Weights of a small GPT-style language model, trained from scratch on English Wikipedia: MLP 2560 GELU.
Each number is 50 + 12 x the weight over its row's rms, rounded and kept within 0 to 99. Layers, rows and columns count from 0. The size before them is the row's rms in percent of the matrix's.

# layer 6 MLP down, 640x2560, rms 0.00889, rows 346-362, columns 320-399
093:50 53 46 53 50 50 54 49 48 53 42 58 53 55 52 61 49 46 58 51 54 54 48 47 55 45 57 55 49 49 51 54 54 49 49 52 54 50 45 52 46 48 49 56 47 49 54 48 45 45 49 52 54 46 50 50 47 49 48 56 51 59 47 58 43 57 50 53 58 46 56 55 51 49 52 56 20 48 48 53
093:45 45 53 39 49 39 47 53 54 54 46 49 55 53 44 00 51 49 40 47 47 55 56 57 45 49 46 45 44 48 46 55 46 43 50 56 55 43 47 50 47 55 48 51 63 48 55 49 44 49 47 50 39 47 54 49 52 52 52 45 46 50 49 50 53 47 47 55 53 50 53 47 51 47 53 52 72 57 50 47
100:57 50 55 47 47 52 46 52 48 55 52 54 53 50 50 88 50 50 49 47 48 49 48 44 47 48 46 51 49 45 50 53 56 52 53 50 53 53 55 54 51 46 49 52 48 53 52 49 46 53 53 49 56 50 54 52 50 50 49 53 57 51 48 49 49 50 51 52 49 56 54 51 52 55 46 49 00 50 56 49
087:59 53 52 52 46 55 48 49 51 48 59 60 53 51 47 38 46 56 53 53 56 58 47 55 52 50 45 48 52 48 58 48 51 50 45 46 50 51 49 58 61 54 46 52 44 45 58 45 57 53 49 50 58 52 52 45 56 52 53 53 51 53 50 50 59 49 45 49 56 48 57 45 51 47 54 50 17 49 54 47
107:44 54 46 52 51 49 51 48 48 53 52 52 54 48 48 62 52 50 54 50 49 45 53 54 53 48 49 49 53 56 52 47 48 42 48 49 46 47 48 47 52 53 48 52 53 44 47 51 49 57 54 45 47 44 50 46 49 53 51 53 51 49 55 44 46 47 53 49 46 54 43 54 55 49 52 52 30 53 51 56
091:47 48 45 51 52 37 38 48 54 51 55 41 51 53 47 00 42 51 54 50 53 53 50 50 47 57 41 47 54 49 45 56 47 41 54 43 47 48 52 53 53 48 51 57 49 45 46 45 52 51 50 53 53 45 50 51 51 50 57 56 46 57 54 46 53 43 54 45 46 51 52 47 51 51 54 51 96 45 57 46
089:54 45 58 57 48 59 50 58 47 49 43 51 56 52 51 86 51 48 49 51 54 45 42 50 49 48 58 58 48 48 46 53 53 51 50 36 43 53 41 45 55 47 40 46 44 43 54 58 48 53 45 55 53 51 52 42 52 52 44 47 44 45 51 51 44 52 50 48 52 46 57 46 56 46 53 44 89 52 48 55
110:49 54 52 46 50 49 50 55 53 54 49 48 51 50 54 65 47 55 46 53 55 53 44 48 47 45 50 55 46 53 48 48 56 49 49 50 54 56 48 49 49 47 47 48 55 51 43 44 55 43 55 51 51 53 47 44 50 48 49 48 50 52 48 52 48 47 51 51 55 52 51 54 48 49 53 52 60 41 42 50
094:57 47 54 53 49 46 56 53 46 56 51 48 56 60 51 37 53 52 45 45 49 51 42 54 55 50 51 54 51 54 48 47 49 56 49 45 46 52 44 56 48 48 49 50 48 50 55 43 46 52 48 47 57 46 52 53 54 43 51 49 53 49 51 45 44 50 52 41 55 53 55 51 58 46 56 49 49 54 50 53
107:51 44 56 48 58 45 39 48 46 51 47 46 48 48 50 00 47 47 51 46 53 45 44 52 48 50 49 46 51 46 50 53 49 48 53 48 55 48 47 50 49 45 48 49 47 53 50 56 56 48 53 47 48 50 50 47 55 49 51 46 38 57 46 51 49 52 50 46 49 50 48 47 45 47 47 52 01 51 45 48
097:41 55 55 41 52 50 51 54 53 46 51 55 49 45 47 40 51 57 48 47 51 56 48 49 52 51 56 53 54 53 56 47 59 45 52 54 50 53 41 51 51 49 46 40 53 48 48 52 58 56 51 56 48 49 46 45 45 50 48 53 51 49 49 53 53 47 49 53 50 51 46 49 51 50 50 55 99 52 56 45
100:47 48 58 53 45 48 45 50 53 50 53 46 53 51 48 64 49 45 51 49 48 50 46 58 50 48 46 50 50 47 50 49 52 45 49 49 53 47 46 48 50 56 52 51 48 47 52 53 59 52 52 46 49 50 57 56 56 43 55 46 60 50 48 50 49 50 51 50 54 57 46 44 45 58 56 43 04 46 42 46
112:47 47 51 55 53 45 52 50 46 43 53 49 47 49 45 00 49 52 49 51 53 49 51 46 44 52 47 46 51 54 55 52 50 44 58 54 49 48 50 55 49 54 55 56 45 49 47 54 49 42 54 52 51 52 50 48 50 51 47 52 48 50 50 51 46 43 56 45 49 53 51 51 50 49 46 52 40 47 49 46
095:50 48 49 42 56 45 46 53 47 52 43 56 55 53 48 32 53 54 46 48 55 42 52 52 44 52 57 54 46 52 54 48 46 51 49 52 52 50 42 46 50 47 50 43 48 49 50 53 42 56 44 52 44 55 51 51 43 52 42 53 48 52 44 45 50 47 49 46 49 52 42 57 46 48 47 50 99 52 53 53
097:53 52 45 46 46 43 45 52 48 48 50 46 46 47 49 99 45 53 50 41 41 46 53 50 47 46 47 49 49 53 48 48 47 49 54 45 51 45 50 50 56 50 50 48 44 49 49 51 44 44 48 49 50 54 46 46 51 52 51 46 48 49 48 51 51 46 49 49 49 52 44 47 45 48 48 47 47 46 49 50
113:50 52 56 51 45 51 54 54 54 48 53 53 49 52 48 19 49 49 52 52 46 49 46 47 53 45 51 51 54 46 48 48 53 45 50 52 45 51 48 59 52 57 47 52 46 51 48 55 58 51 49 51 51 48 51 48 52 49 54 49 48 42 50 48 45 51 53 49 53 49 56 48 50 46 49 51 21 52 55 45
091:50 62 44 57 49 53 50 45 51 54 50 53 50 51 50 18 48 51 59 48 57 41 51 45 56 47 54 51 50 52 57 50 49 43 53 48 57 56 52 41 55 53 51 46 51 53 55 50 54 48 53 53 50 53 48 50 53 58 46 47 53 42 48 42 53 46 39 53 58 44 54 57 54 58 52 52 68 53 55 46